python train.py --n_kv_head=2 --head_dim=32 --norm_eps=1e-05 --bias="none" --parallel_block=false --init="normal" --init_std_o=0.00443 --init_std_down=0.00443 --optimizer="muon_variant" --lr=0.0111 --warmup_steps=0 --train_tokens=81180000 --dataset="wikipedia_en"
Each number is 200 + 20 x the weight over the matrix's rms, rounded and kept within 0 to 999. Layers, rows and columns count from 0.

# layer 12 attention output (transposed), 64x64, rms 0.477, rows 20-42, columns 0-63
211,251,196,237,232,217,181,243,208,207,171,265,223,149,188,233,180,176,181,200,179,179,213,184,182,177,166,165,196,195,183,248,184,201,219,207,192,178,217,199,192,200,181,208,218,162,178,207,232,211,142,189,230,195,191,201,190,198,211,235,190,208,181,175
216,225,190,203,232,208,204,206,191,191,168,180,187,197,201,196,215,217,164,184,206,173,210,200,196,250,211,216,218,214,186,180,216,210,216,220,185,224,219,186,196,211,186,184,192,205,152,196,210,197,173,189,199,180,229,195,154,221,195,183,183,207,227,213
191,237,186,169,146,224,181,176,167,213,205,189,211,197,186,189,209,188,244,193,185,210,229,192,188,208,235,199,228,242,207,210,190,184,191,198,190,181,195,232,191,218,177,176,195,214,209,186,202,180,223,184,215,171,214,219,177,189,159,216,182,202,205,199
191,256,210,215,179,194,172,206,213,155,205,242,197,247,165,251,178,174,177,193,171,187,206,202,192,219,222,209,191,178,203,211,224,201,207,191,191,240,166,219,179,240,206,216,198,213,208,179,183,175,229,175,198,232,224,215,196,211,223,215,167,219,193,176
217,178,216,184,195,240,180,180,222,162,189,189,229,210,201,211,185,205,204,213,202,232,202,196,256,180,230,218,182,191,195,204,181,223,216,182,221,205,213,166,198,205,225,186,226,206,214,226,208,206,203,189,137,203,203,205,194,169,169,180,205,192,200,234
198,216,167,211,175,218,204,203,220,241,212,214,185,236,209,208,201,170,174,187,228,220,198,200,196,184,200,192,202,190,174,197,189,169,198,166,217,234,209,200,234,200,207,190,201,181,203,186,189,205,199,212,172,155,190,185,234,184,203,170,194,203,211,195
212,201,211,207,223,176,214,201,212,222,207,216,175,227,204,210,203,209,189,189,193,208,169,174,187,184,207,208,191,198,210,207,180,179,177,160,181,197,193,213,212,228,196,201,184,209,203,236,177,190,187,242,180,212,215,201,165,175,219,204,190,196,204,219
219,189,134,249,183,232,191,189,192,238,213,187,198,174,226,206,190,204,236,184,187,165,222,190,207,194,189,202,205,194,196,194,176,217,206,231,225,239,182,233,196,182,181,190,255,210,175,221,196,200,210,223,208,223,213,192,227,204,178,206,183,194,161,198
174,180,160,173,196,170,190,213,190,220,220,224,185,202,189,206,217,230,224,200,223,210,230,173,195,205,196,231,185,199,247,213,216,178,189,208,202,226,197,245,235,189,196,219,198,200,219,212,209,199,170,191,220,189,162,222,193,177,173,220,190,190,209,221
213,176,200,185,182,208,214,199,222,171,211,187,198,184,203,214,205,205,161,181,191,194,197,188,213,227,181,228,206,196,184,172,207,200,220,172,216,185,217,250,198,216,192,176,218,227,204,152,200,185,188,246,238,193,162,211,189,157,210,221,186,181,220,208
176,201,209,222,200,176,172,174,216,205,191,217,201,186,217,183,201,179,179,183,207,206,207,149,209,170,156,212,186,213,214,236,189,195,209,226,208,199,203,232,173,181,156,176,217,175,206,159,159,183,204,199,193,185,265,199,181,214,187,186,210,171,166,207
245,183,179,176,194,220,191,192,209,242,177,251,189,226,181,179,175,208,209,227,191,195,218,203,227,250,209,190,261,200,149,234,198,195,210,215,237,205,202,177,210,198,213,190,226,219,249,204,189,194,224,223,204,206,159,241,179,219,230,166,247,206,239,191
187,201,171,220,201,245,212,205,204,169,208,227,207,176,193,178,218,207,222,173,219,213,224,223,224,199,182,200,203,173,188,196,181,233,206,235,190,196,194,174,203,182,167,199,212,226,204,213,237,213,170,210,185,226,197,157,241,200,190,193,204,179,186,215
176,205,190,204,199,171,186,199,163,167,217,221,193,213,185,203,206,160,186,202,199,200,210,208,216,180,237,210,196,178,169,226,179,193,212,184,171,189,216,234,183,204,199,211,204,235,220,197,214,197,224,229,188,190,185,181,183,194,184,223,179,187,207,202
209,215,199,175,176,204,182,213,208,161,191,215,196,186,203,209,227,199,191,210,180,213,222,188,230,239,192,188,218,191,190,204,222,203,204,209,203,221,216,212,171,208,196,174,209,169,205,191,198,209,204,215,174,195,218,205,179,230,196,195,217,185,205,202
196,175,206,214,179,200,174,196,230,190,185,205,223,199,163,171,194,184,190,253,201,179,218,187,186,182,204,227,213,189,201,218,202,168,222,241,188,200,182,193,209,215,193,191,219,199,200,201,228,202,178,158,195,173,192,216,202,200,218,181,233,205,219,211
206,190,245,261,220,233,209,180,186,149,208,170,219,176,194,181,245,229,157,208,199,178,175,248,220,220,231,204,251,187,180,209,207,204,224,178,218,181,204,153,215,191,160,171,237,232,208,207,173,189,220,176,211,207,267,192,200,202,190,203,204,171,201,220
209,221,194,147,235,206,176,201,173,204,215,201,230,218,205,202,213,193,215,214,187,217,181,187,215,197,194,224,206,190,195,198,195,170,237,170,190,192,175,195,174,185,197,169,217,182,205,195,157,195,191,191,173,204,243,235,207,176,182,193,188,194,192,183
187,172,191,173,209,166,206,211,170,229,182,247,226,190,235,227,200,212,209,201,185,201,200,190,221,200,202,185,211,229,183,225,183,181,191,188,193,224,201,206,191,208,202,173,186,233,194,211,164,211,181,208,188,228,205,201,209,184,199,173,230,188,219,208
219,191,209,176,186,192,187,202,231,205,202,186,201,161,200,186,201,201,166,169,208,222,187,167,228,205,211,172,210,191,169,199,200,207,193,186,216,180,164,184,204,211,220,197,163,164,221,193,203,192,211,204,196,203,198,193,199,208,193,193,192,195,216,210
199,176,213,160,201,221,195,196,181,213,197,195,199,198,237,197,198,203,184,206,172,196,224,161,240,180,183,221,179,206,211,217,186,202,203,186,233,176,188,231,206,195,194,256,208,207,197,172,185,195,178,224,183,217,170,175,196,220,214,189,175,157,171,183
192,207,209,159,185,193,187,215,220,213,195,243,178,193,172,216,199,178,248,196,204,184,208,158,194,216,206,192,216,224,226,221,204,181,208,217,229,176,206,182,207,189,180,220,175,209,205,198,225,211,189,206,201,202,210,226,228,210,193,210,196,224,205,206
206,208,178,250,212,202,194,158,162,245,203,196,195,191,206,185,203,183,214,186,164,202,199,216,205,189,204,196,194,211,210,205,196,206,203,221,179,226,196,213,188,204,206,207,211,210,179,195,221,208,220,216,201,196,204,195,223,207,194,220,183,211,211,205
# layer 12 attention value, 64x64, rms 0.211, rows 21-42, columns 0-63
185,185,177,209,242,182,220,215,194,219,198,215,206,177,198,185,197,208,184,150,189,170,207,201,207,196,195,140,231,211,199,192,209,203,216,220,206,217,223,230,210,190,210,185,229,214,179,216,215,211,203,211,183,199,195,214,163,203,212,194,195,210,247,204
209,196,194,185,194,203,200,211,194,206,202,203,224,240,217,209,179,202,208,197,224,198,217,217,186,179,215,170,185,238,199,218,206,224,210,202,192,191,192,207,173,201,218,191,183,220,180,205,205,173,225,213,213,150,226,226,216,189,190,201,221,176,173,214
213,199,206,202,210,189,200,200,182,229,215,202,225,249,151,213,149,182,183,220,222,213,201,176,182,230,245,204,182,196,209,251,228,248,202,178,200,207,209,205,187,238,208,209,221,236,179,191,247,221,204,186,175,197,202,225,205,205,188,205,210,190,220,197
212,213,213,166,204,154,175,182,216,185,198,194,227,197,245,190,223,176,198,195,174,247,181,216,221,205,202,194,200,202,217,227,177,191,197,191,218,183,185,208,172,186,201,211,212,241,183,195,173,199,182,186,158,200,192,178,211,222,173,169,209,197,188,210
216,204,204,153,205,223,200,163,247,213,201,202,211,213,171,185,227,191,187,191,223,189,198,174,213,216,206,223,207,187,213,182,201,211,199,209,166,186,193,209,240,211,231,189,193,204,182,211,230,173,219,201,192,178,196,190,206,181,200,147,162,189,218,196
194,210,201,177,246,183,196,214,198,193,202,214,202,186,211,203,195,208,180,202,194,215,175,159,207,194,194,199,183,179,186,182,213,187,185,207,157,216,189,192,219,204,224,149,189,184,207,223,215,194,219,202,204,211,190,222,186,221,212,228,203,211,209,189
228,208,195,242,191,242,248,194,175,195,165,190,183,185,181,186,191,240,215,210,187,217,156,198,197,209,200,206,210,199,191,191,159,212,187,195,175,192,192,217,186,191,194,218,193,175,179,203,199,198,210,215,238,191,206,190,211,217,162,179,200,215,166,209
225,215,184,207,178,214,193,230,233,205,174,185,174,208,186,229,209,215,216,223,233,181,170,187,210,189,207,190,247,213,205,185,250,185,193,199,196,192,136,180,212,204,191,200,167,178,189,205,220,195,215,211,186,198,186,179,218,201,217,220,182,197,212,200
216,181,193,183,203,191,199,191,199,196,184,198,201,198,190,205,196,187,201,173,202,185,179,177,175,224,172,156,185,213,191,163,182,200,169,180,177,184,193,171,196,168,181,198,209,200,209,182,171,210,217,196,217,180,170,226,212,197,215,212,160,214,204,206
233,228,188,156,198,196,230,204,239,220,177,206,206,204,228,184,165,202,162,226,195,217,219,192,187,181,185,171,183,237,210,211,193,182,229,200,184,205,224,207,207,193,179,205,187,186,234,166,189,228,206,175,234,178,177,182,226,175,163,202,191,218,187,199
194,181,223,179,211,182,157,196,195,252,183,216,238,227,177,171,201,200,209,179,192,204,217,153,217,210,209,202,257,182,213,229,170,209,205,247,216,219,192,204,185,213,172,172,210,221,174,219,186,184,209,227,205,215,214,217,212,202,241,207,203,199,208,214
188,185,183,186,222,209,188,200,173,237,227,191,188,202,220,173,220,208,190,233,186,201,186,216,210,200,220,213,229,157,198,178,148,229,186,204,220,219,225,197,239,180,182,198,235,196,207,235,211,175,214,164,231,199,217,179,170,198,202,207,161,227,172,215
179,194,213,209,199,190,199,241,201,201,187,196,166,197,227,201,209,192,221,192,217,214,198,221,214,252,240,244,218,184,204,210,219,233,199,173,211,184,221,161,184,211,194,211,213,164,205,208,180,203,207,191,211,189,193,199,231,213,200,171,186,185,196,195
193,191,203,179,186,175,224,230,229,194,201,196,189,217,226,192,242,196,216,210,202,201,179,204,202,156,198,192,226,209,194,192,189,222,182,186,222,185,188,202,185,193,198,177,200,207,218,187,202,216,190,206,194,202,227,178,182,159,201,225,222,215,179,229
165,198,185,169,222,210,210,229,197,200,197,173,214,226,181,186,157,209,198,225,210,214,221,206,203,178,218,219,231,188,207,209,205,192,221,202,185,184,187,213,207,207,199,181,186,194,188,180,209,204,223,217,195,231,178,205,191,210,215,181,267,206,244,204
235,171,165,202,217,206,237,229,187,194,231,228,182,220,231,162,227,245,207,239,191,209,153,210,207,206,250,222,166,173,199,171,172,195,200,197,173,220,228,213,194,221,174,215,182,165,168,175,166,211,219,183,220,180,123,192,194,183,210,230,244,165,177,189
206,213,164,206,183,192,257,199,204,208,189,174,184,183,222,167,200,188,191,209,213,197,198,198,215,188,197,186,212,201,155,176,199,163,218,250,209,188,175,197,181,219,195,248,208,199,231,225,193,230,182,207,196,208,165,221,188,205,202,184,224,195,188,183
188,191,159,172,166,245,209,206,162,189,150,181,193,200,222,201,245,202,204,163,208,212,183,190,203,189,225,194,196,222,180,187,193,176,192,210,187,184,174,193,188,167,185,205,177,211,215,235,195,192,239,207,216,235,213,191,225,217,198,194,192,207,163,215
185,202,214,212,207,194,206,203,225,182,176,204,188,147,203,203,216,221,192,194,210,237,208,179,224,200,174,225,180,223,196,235,174,195,209,202,219,209,195,215,237,200,198,175,176,179,227,183,209,224,211,201,170,193,218,197,174,197,200,213,215,212,206,206
190,220,160,233,226,195,197,175,187,175,159,179,215,211,206,188,234,187,202,181,212,239,213,198,249,198,169,201,197,186,198,189,183,217,196,192,201,225,200,207,199,220,204,187,182,211,252,184,221,188,167,192,201,217,218,210,248,184,184,189,152,218,201,198
168,207,223,203,180,203,167,216,188,181,188,207,224,207,183,216,209,185,178,207,232,170,232,200,215,181,189,204,244,222,173,184,176,199,180,198,220,187,203,204,214,231,216,211,226,223,224,238,173,182,206,211,190,243,214,178,161,205,186,228,210,235,195,199
190,191,199,194,179,252,224,190,183,218,189,199,178,196,198,201,179,200,184,172,178,194,204,240,176,216,207,216,185,208,167,195,219,227,184,190,209,224,224,197,204,210,189,197,194,224,165,217,189,194,157,207,190,181,207,173,204,180,214,226,209,213,221,186
# layer 12 attention query, 64x64, rms 0.2, rows 32-63, columns 0-63
180,198,216,244,199,199,195,190,200,203,214,157,214,190,211,195,203,194,231,230,203,198,197,175,221,204,201,154,181,204,171,178,204,225,178,182,239,195,189,191,211,185,206,229,211,189,204,166,190,208,224,179,202,218,192,188,158,183,191,230,196,182,191,223
204,160,215,212,203,205,197,191,181,224,186,221,185,204,207,197,199,227,211,189,176,170,208,218,205,222,174,190,244,183,197,215,200,201,221,233,202,202,196,190,194,182,210,161,177,250,221,199,225,205,194,196,230,204,207,222,219,204,224,199,194,166,182,204
213,205,196,190,228,188,198,191,205,182,219,176,201,208,219,215,196,188,187,209,214,219,185,201,199,195,229,181,200,197,195,228,184,187,179,190,192,212,241,195,207,187,181,206,202,195,193,198,179,198,175,180,174,206,226,212,172,181,196,203,192,209,163,198
173,204,172,166,211,170,214,233,207,187,179,199,234,190,196,191,248,182,199,214,199,211,176,210,184,239,229,211,216,227,229,180,191,213,199,165,174,175,176,242,187,215,209,235,242,198,165,172,185,182,180,186,187,187,199,191,192,188,161,186,198,204,228,193
179,196,224,189,176,230,181,220,165,235,183,211,251,206,204,183,235,214,195,195,191,196,198,212,194,207,200,239,186,213,186,163,206,179,199,191,184,178,202,241,197,218,217,195,180,194,199,195,226,191,200,227,221,193,189,173,204,193,187,215,200,223,207,202
197,210,179,229,220,188,186,152,207,195,238,182,201,176,215,192,197,198,170,231,182,198,197,200,210,217,229,162,189,229,210,213,175,190,187,180,203,199,240,215,192,201,184,194,230,184,235,196,202,201,210,203,210,205,217,205,181,177,169,194,193,216,177,204
172,167,234,162,194,208,185,238,191,232,167,210,197,219,173,222,189,189,234,179,222,213,181,199,210,156,193,241,220,169,211,201,211,213,203,212,195,202,168,191,223,227,224,191,169,209,161,183,194,189,201,198,183,210,203,176,202,223,209,193,204,189,199,212
196,215,199,218,184,218,186,188,182,213,204,197,221,202,199,193,208,196,163,208,198,197,188,205,220,214,213,189,203,206,197,186,191,171,198,175,190,202,240,214,176,223,213,188,241,202,230,206,209,186,217,203,214,204,207,209,163,186,199,192,188,216,205,211
209,204,195,199,221,196,223,207,177,162,194,227,198,207,212,188,195,163,208,156,215,195,222,219,193,172,181,196,216,190,200,198,189,202,230,212,214,208,147,190,196,175,223,198,207,181,148,193,159,231,210,175,190,224,184,210,214,204,221,185,217,189,215,216
191,177,199,208,152,213,180,222,171,227,175,181,210,194,184,186,187,226,231,182,196,220,203,189,165,201,204,221,237,166,189,191,214,158,197,201,188,216,231,177,201,194,196,217,184,234,215,208,205,168,209,207,198,221,208,188,200,206,222,224,186,193,184,190
220,158,159,205,194,172,185,221,206,191,197,174,164,203,190,215,197,165,189,197,213,198,212,177,183,186,188,216,192,205,192,201,236,188,169,204,208,216,214,227,237,210,203,208,151,192,164,216,233,206,188,203,178,214,198,184,196,160,200,179,168,205,228,222
164,199,198,186,197,184,203,205,185,181,199,197,165,151,204,197,203,186,246,181,219,184,194,195,170,208,224,190,190,194,212,217,179,208,228,188,182,223,231,186,192,187,214,201,191,228,192,222,207,235,196,250,192,181,208,199,202,199,232,187,195,199,166,218
194,204,179,240,172,219,201,179,222,191,184,151,200,225,214,213,181,182,185,188,266,204,247,236,210,209,210,201,223,207,163,203,224,191,204,194,238,227,215,184,172,218,205,193,243,174,226,183,189,222,225,162,226,187,212,227,220,176,224,183,207,228,223,203
215,205,206,250,208,219,237,235,218,161,200,201,189,188,203,154,197,204,180,200,254,212,195,216,209,197,169,211,201,161,207,193,214,235,200,192,209,192,223,187,209,167,223,220,179,161,176,209,196,222,239,183,184,204,231,229,221,211,195,220,211,218,204,193
184,204,217,169,180,169,205,189,182,207,192,226,175,219,175,250,198,186,220,190,206,256,212,184,219,177,212,211,218,203,194,191,215,198,202,237,217,222,189,195,208,166,196,203,184,188,225,243,215,189,222,217,183,176,199,211,227,183,178,224,233,217,197,221
211,179,168,177,184,198,215,199,224,190,186,179,197,200,231,217,206,192,193,207,191,200,233,192,217,212,159,206,213,195,224,175,244,204,191,207,213,186,201,226,185,217,229,234,199,189,171,233,182,194,173,217,198,220,212,209,175,217,213,189,223,209,191,178
196,188,187,184,202,229,164,207,206,166,194,215,193,184,209,196,244,205,211,200,186,198,174,241,224,213,172,194,204,181,182,213,174,212,170,163,188,194,173,203,162,207,229,197,204,211,211,193,190,188,216,245,173,209,215,184,191,181,218,217,235,213,239,254
154,189,220,169,203,180,186,213,180,243,221,199,228,225,177,212,177,236,164,206,175,166,168,222,201,160,216,222,230,178,184,232,217,225,180,190,168,203,177,189,196,204,243,212,175,231,193,191,208,208,159,189,212,214,216,179,198,232,206,203,197,220,184,191
204,192,214,176,130,192,179,188,169,231,172,188,231,200,229,185,223,220,191,201,164,187,205,192,186,174,185,213,248,146,245,191,213,223,207,241,245,202,167,204,202,229,214,207,194,192,171,224,174,211,221,211,222,204,209,212,213,216,198,244,161,180,202,179
215,181,216,219,162,181,212,207,211,201,170,200,226,207,229,193,211,230,213,201,225,184,216,210,224,152,159,193,228,202,221,236,183,211,200,196,173,217,172,172,209,179,177,196,193,204,232,228,208,196,206,193,202,199,202,196,196,213,204,198,241,180,160,214
114,187,237,173,207,180,205,196,210,213,187,204,208,215,236,235,184,191,185,221,166,212,207,218,192,222,233,197,168,211,198,214,168,196,212,179,197,221,237,207,204,187,222,190,133,190,186,224,174,217,208,222,196,239,219,150,223,212,218,178,174,204,180,201
200,197,176,212,219,198,186,196,202,163,191,191,184,207,212,191,187,181,155,176,203,196,209,195,206,204,218,188,188,195,191,230,197,180,228,189,204,176,150,190,201,223,193,211,214,207,208,202,222,172,195,177,206,162,199,195,177,194,181,227,189,209,188,179
223,199,243,199,192,227,173,190,213,206,210,191,190,243,169,227,191,204,176,176,198,197,194,197,187,206,208,170,235,164,185,213,199,226,173,187,208,196,179,199,182,165,214,221,239,195,159,197,205,198,196,238,195,215,188,225,184,179,206,176,191,202,170,196
214,175,181,205,216,211,221,177,192,221,203,182,208,182,208,234,213,208,227,228,205,192,208,202,229,216,211,205,201,230,209,199,197,158,212,207,192,186,220,232,159,217,224,198,187,162,188,181,183,210,233,238,189,194,184,191,164,225,188,143,219,222,200,224
221,215,201,219,189,187,210,212,223,187,209,189,200,214,190,207,197,182,188,232,213,174,180,257,226,203,161,164,213,192,234,217,246,222,184,206,206,206,158,197,208,208,173,196,213,189,180,209,184,196,220,197,203,167,213,236,165,177,222,179,182,205,181,211
170,230,181,216,237,188,195,196,198,174,186,241,162,212,197,214,208,160,197,224,191,178,174,200,177,232,170,197,217,183,195,180,203,173,201,187,219,203,196,179,231,202,198,165,208,199,157,233,184,209,187,201,175,202,196,217,205,172,176,185,214,234,203,147
200,219,173,161,202,198,219,187,178,213,156,197,208,176,222,251,200,204,175,239,210,147,208,183,159,207,191,175,220,190,207,207,263,157,194,228,190,219,199,237,222,188,204,226,194,213,226,183,200,237,207,209,184,199,197,186,213,199,184,181,204,206,252,155
209,243,192,194,216,198,186,239,195,205,209,223,212,212,199,201,174,190,153,198,197,251,188,201,230,181,198,161,217,185,184,222,201,210,225,177,185,214,198,207,200,183,230,206,221,169,213,184,219,195,203,237,186,226,193,215,189,246,176,184,217,219,189,210
213,208,240,198,194,215,192,194,181,228,187,210,203,224,200,161,181,219,188,217,201,154,169,214,215,226,239,228,210,206,189,207,215,199,232,188,201,172,169,207,205,204,209,169,198,190,203,218,196,182,192,215,204,191,214,172,220,188,162,182,191,195,225,219
194,220,218,141,169,184,166,218,226,179,229,219,225,190,195,190,221,193,219,194,202,239,201,176,172,222,220,197,208,202,246,192,183,163,158,196,202,187,185,196,187,218,178,179,224,217,236,192,191,201,207,201,215,183,157,176,208,206,208,210,194,199,237,198
217,180,210,200,194,236,220,210,177,179,189,169,199,158,201,215,205,152,238,191,199,223,197,226,198,194,178,222,220,216,205,187,228,182,211,206,138,217,206,205,171,169,219,218,233,200,197,166,207,204,252,209,198,207,188,181,215,208,208,185,207,218,195,211
234,190,221,199,199,202,193,172,200,248,218,233,206,218,155,166,221,193,213,184,196,202,222,218,202,193,240,189,250,190,227,207,192,209,231,156,190,213,194,178,193,205,163,187,169,176,210,200,190,164,187,213,198,199,206,194,199,203,209,169,231,202,213,202
# layer 12 attention key, 64x64, rms 0.212, rows 32-63, columns 0-63
201,199,182,199,190,229,192,233,203,176,220,204,257,220,191,223,229,146,174,223,208,201,210,226,193,196,196,213,249,215,171,232,190,177,206,195,198,245,219,235,202,226,180,235,192,188,205,214,194,182,200,182,179,234,214,221,204,232,194,233,203,201,183,194
220,212,185,197,142,203,141,167,179,202,200,217,186,182,208,193,163,233,260,180,160,219,205,168,179,212,201,166,219,224,211,186,173,201,197,197,189,193,227,213,208,223,226,207,197,214,218,211,224,225,256,239,200,197,246,186,159,210,192,200,180,193,180,213
195,218,196,205,214,234,182,210,230,155,214,174,260,198,160,213,207,138,255,188,235,202,225,191,207,187,172,221,208,174,190,242,178,218,195,187,195,226,183,212,170,165,172,193,192,210,224,186,191,168,201,207,201,204,190,191,208,240,200,203,201,219,217,201
189,227,170,193,170,208,213,204,230,204,228,193,209,169,206,223,228,172,181,206,193,150,227,178,185,197,196,209,216,192,182,223,210,220,205,177,207,223,216,214,182,231,211,193,195,193,192,204,216,120,196,201,168,240,232,225,212,223,165,233,201,209,214,182
202,208,194,209,204,174,198,189,171,188,188,183,221,184,202,179,194,207,189,182,166,208,201,197,227,204,183,205,185,198,175,210,197,198,195,197,214,192,179,220,191,179,172,229,162,156,184,229,182,212,221,226,181,196,205,197,221,228,193,190,212,176,186,174
208,212,194,196,202,221,214,196,201,207,203,198,229,203,217,183,212,194,200,212,205,214,194,206,196,209,185,201,223,208,168,219,227,191,201,182,176,227,230,192,191,218,205,208,219,188,214,180,204,232,216,191,211,211,190,204,196,212,187,202,204,204,193,187
183,195,198,216,204,195,184,194,171,210,207,194,203,194,216,191,171,203,186,201,175,196,211,182,190,220,178,188,175,218,214,194,170,208,222,210,223,140,182,180,202,189,195,185,176,183,227,228,191,181,193,197,204,220,217,180,193,202,209,178,191,220,193,222
180,190,217,176,185,196,216,227,178,214,198,206,190,190,199,196,197,194,187,213,222,199,183,216,211,178,192,212,197,216,166,211,206,202,198,185,177,237,218,199,215,228,196,219,211,214,186,201,206,209,200,204,172,191,217,193,184,190,194,191,226,201,187,166
227,204,192,208,196,216,199,212,218,198,198,208,206,212,179,213,187,177,204,198,209,173,224,189,192,205,203,218,228,220,195,190,199,209,201,191,224,229,195,219,208,202,224,190,210,210,196,225,215,185,176,203,178,237,201,215,196,201,202,195,192,203,196,229
202,209,208,236,195,202,160,198,202,174,197,180,236,214,182,213,182,220,198,189,198,208,228,239,207,217,173,186,204,221,180,219,220,199,221,186,221,192,213,185,183,177,199,194,200,197,199,200,208,189,219,234,189,217,217,215,221,193,207,159,195,220,193,210
240,177,210,200,178,192,256,192,196,181,185,202,204,188,204,196,248,218,168,211,238,187,208,191,223,219,181,261,195,220,212,201,198,197,170,242,172,215,210,191,201,207,212,206,208,199,214,205,212,215,216,192,215,192,208,221,200,188,193,210,229,205,225,205
184,202,197,200,171,187,227,171,197,185,176,194,171,189,172,199,236,197,187,177,183,198,207,196,198,206,195,177,164,205,141,180,216,174,191,214,184,238,204,191,184,197,217,206,187,216,206,185,210,189,210,204,173,191,223,191,207,179,195,177,208,214,249,227
191,175,214,236,202,192,191,207,196,173,215,169,225,207,176,186,225,208,210,203,230,201,208,185,224,208,201,221,163,225,186,206,180,206,218,214,217,185,179,149,176,143,203,187,235,231,196,173,179,175,188,169,185,203,200,251,177,214,190,189,186,190,176,188
211,198,226,185,219,179,217,193,248,187,174,216,197,210,197,207,249,169,135,182,236,197,211,212,194,193,150,199,199,185,232,214,231,261,185,232,201,202,183,184,204,201,207,207,219,188,184,195,198,260,159,213,195,225,197,189,194,196,192,164,188,190,231,185
174,198,199,182,175,180,210,198,219,208,200,208,184,222,191,195,196,214,216,187,223,198,199,209,164,205,223,214,164,189,208,204,174,181,186,230,171,213,190,163,228,197,184,162,213,210,243,183,231,222,204,222,177,177,201,206,205,206,222,187,208,195,187,200
219,166,179,170,213,211,218,210,214,206,191,185,197,231,207,190,192,217,187,188,196,200,195,206,197,186,200,193,203,208,220,182,252,226,210,206,207,211,212,232,208,208,239,219,201,201,171,207,206,226,238,192,215,194,196,219,139,206,224,189,184,208,197,165
255,220,235,169,211,192,215,233,216,168,218,215,235,219,202,194,204,213,206,210,184,251,188,218,186,195,165,207,206,249,182,203,214,196,193,205,143,211,185,155,239,170,214,176,182,209,217,211,187,185,203,194,217,215,167,198,200,188,238,160,198,212,235,250
186,199,187,203,214,200,198,223,210,203,178,197,219,210,256,227,186,209,179,237,188,176,180,213,212,192,197,200,189,177,194,179,188,221,211,175,172,202,172,180,170,245,236,177,181,195,173,185,173,207,167,173,207,200,186,189,181,210,223,176,202,190,182,195
207,218,195,163,234,187,233,213,202,226,207,221,146,169,216,187,187,253,198,191,205,195,174,195,157,203,205,231,207,181,226,217,219,205,227,220,174,167,179,251,185,225,230,220,221,197,159,188,209,228,187,181,202,198,192,208,219,167,201,190,230,203,180,163
210,202,159,208,212,162,228,196,199,196,204,220,209,177,243,192,225,210,223,244,188,191,202,177,193,197,190,194,180,212,203,220,201,195,216,222,199,195,212,167,162,206,146,191,218,192,215,202,208,147,196,198,215,184,203,175,188,202,185,193,199,186,195,215
159,211,199,200,177,208,195,205,198,211,164,231,151,219,207,233,224,202,190,230,214,184,202,206,173,148,203,182,167,206,208,225,226,192,185,244,192,206,245,170,216,215,250,186,177,214,158,203,202,199,189,177,202,255,254,187,202,194,179,216,191,214,170,235
198,208,181,182,191,221,216,178,199,191,211,173,212,197,182,236,250,199,173,180,172,211,233,174,233,205,223,197,188,213,218,230,200,198,211,216,215,178,170,195,236,213,212,182,174,182,168,233,208,169,177,198,193,217,231,184,199,216,221,189,206,203,148,183
207,185,213,247,196,189,164,246,181,214,182,181,191,221,198,215,186,200,194,213,188,201,211,189,199,211,158,196,214,211,193,188,188,213,157,208,213,190,140,233,155,190,229,199,207,210,214,201,199,169,221,235,213,202,190,194,146,209,213,181,216,246,202,212
188,170,176,199,165,202,183,209,172,183,224,180,214,192,176,147,171,195,217,234,183,218,181,192,236,187,188,200,212,244,168,179,196,175,212,190,230,190,242,214,152,198,185,201,243,197,223,219,202,217,232,215,194,190,185,230,208,165,231,160,211,201,213,244
222,222,197,184,220,227,204,233,203,149,223,194,177,179,191,191,197,179,208,200,183,173,193,208,207,206,160,193,201,226,196,197,184,226,165,218,224,190,185,183,183,230,214,215,235,188,205,205,213,171,228,201,199,237,217,171,191,227,231,158,205,212,177,200
163,202,211,175,231,180,194,193,207,165,174,236,196,211,170,231,220,172,156,198,192,191,202,231,185,214,168,207,218,199,219,207,215,200,151,195,221,226,204,174,231,181,220,192,171,234,188,225,216,194,195,201,175,214,233,232,189,232,219,196,220,231,168,196
172,194,167,185,208,192,225,231,241,181,215,172,244,240,214,160,189,218,203,231,190,215,155,247,219,185,183,216,201,201,212,178,207,190,184,220,232,202,208,229,179,227,188,177,182,206,198,165,212,201,187,175,221,257,221,184,247,184,221,203,202,156,153,188
198,205,188,198,212,224,161,211,215,203,188,212,237,215,232,194,174,197,166,197,201,211,197,206,185,164,153,204,189,175,190,221,208,202,179,199,231,212,170,206,227,177,210,186,197,165,195,205,185,225,184,178,186,222,201,180,179,209,198,187,207,229,183,210
193,234,226,194,172,175,181,164,205,187,186,225,190,208,220,183,205,188,198,202,201,171,221,199,207,224,215,182,205,224,217,193,203,172,226,191,240,182,202,205,194,227,174,182,214,191,206,226,157,191,200,206,194,228,189,206,220,164,219,155,225,231,211,191
188,217,196,208,232,164,201,223,189,224,242,222,212,211,183,189,175,201,178,169,186,229,214,184,204,230,232,198,191,196,174,213,197,188,169,183,184,214,191,172,180,195,191,215,233,200,229,195,201,193,228,196,182,208,185,191,195,214,205,212,192,217,223,190
222,195,190,212,177,173,225,155,203,175,200,136,201,200,212,229,187,195,205,186,216,156,202,198,209,182,206,212,168,182,210,188,208,229,182,209,193,139,193,224,221,187,180,186,200,244,220,223,187,178,182,176,198,215,233,189,204,178,178,176,181,198,205,199
197,216,185,200,206,212,182,177,213,195,204,231,197,228,225,218,207,182,214,225,235,212,209,216,176,179,230,209,234,206,161,212,186,201,214,210,208,205,217,175,195,197,186,218,222,173,218,184,214,177,220,189,185,173,206,219,225,195,201,188,212,223,213,181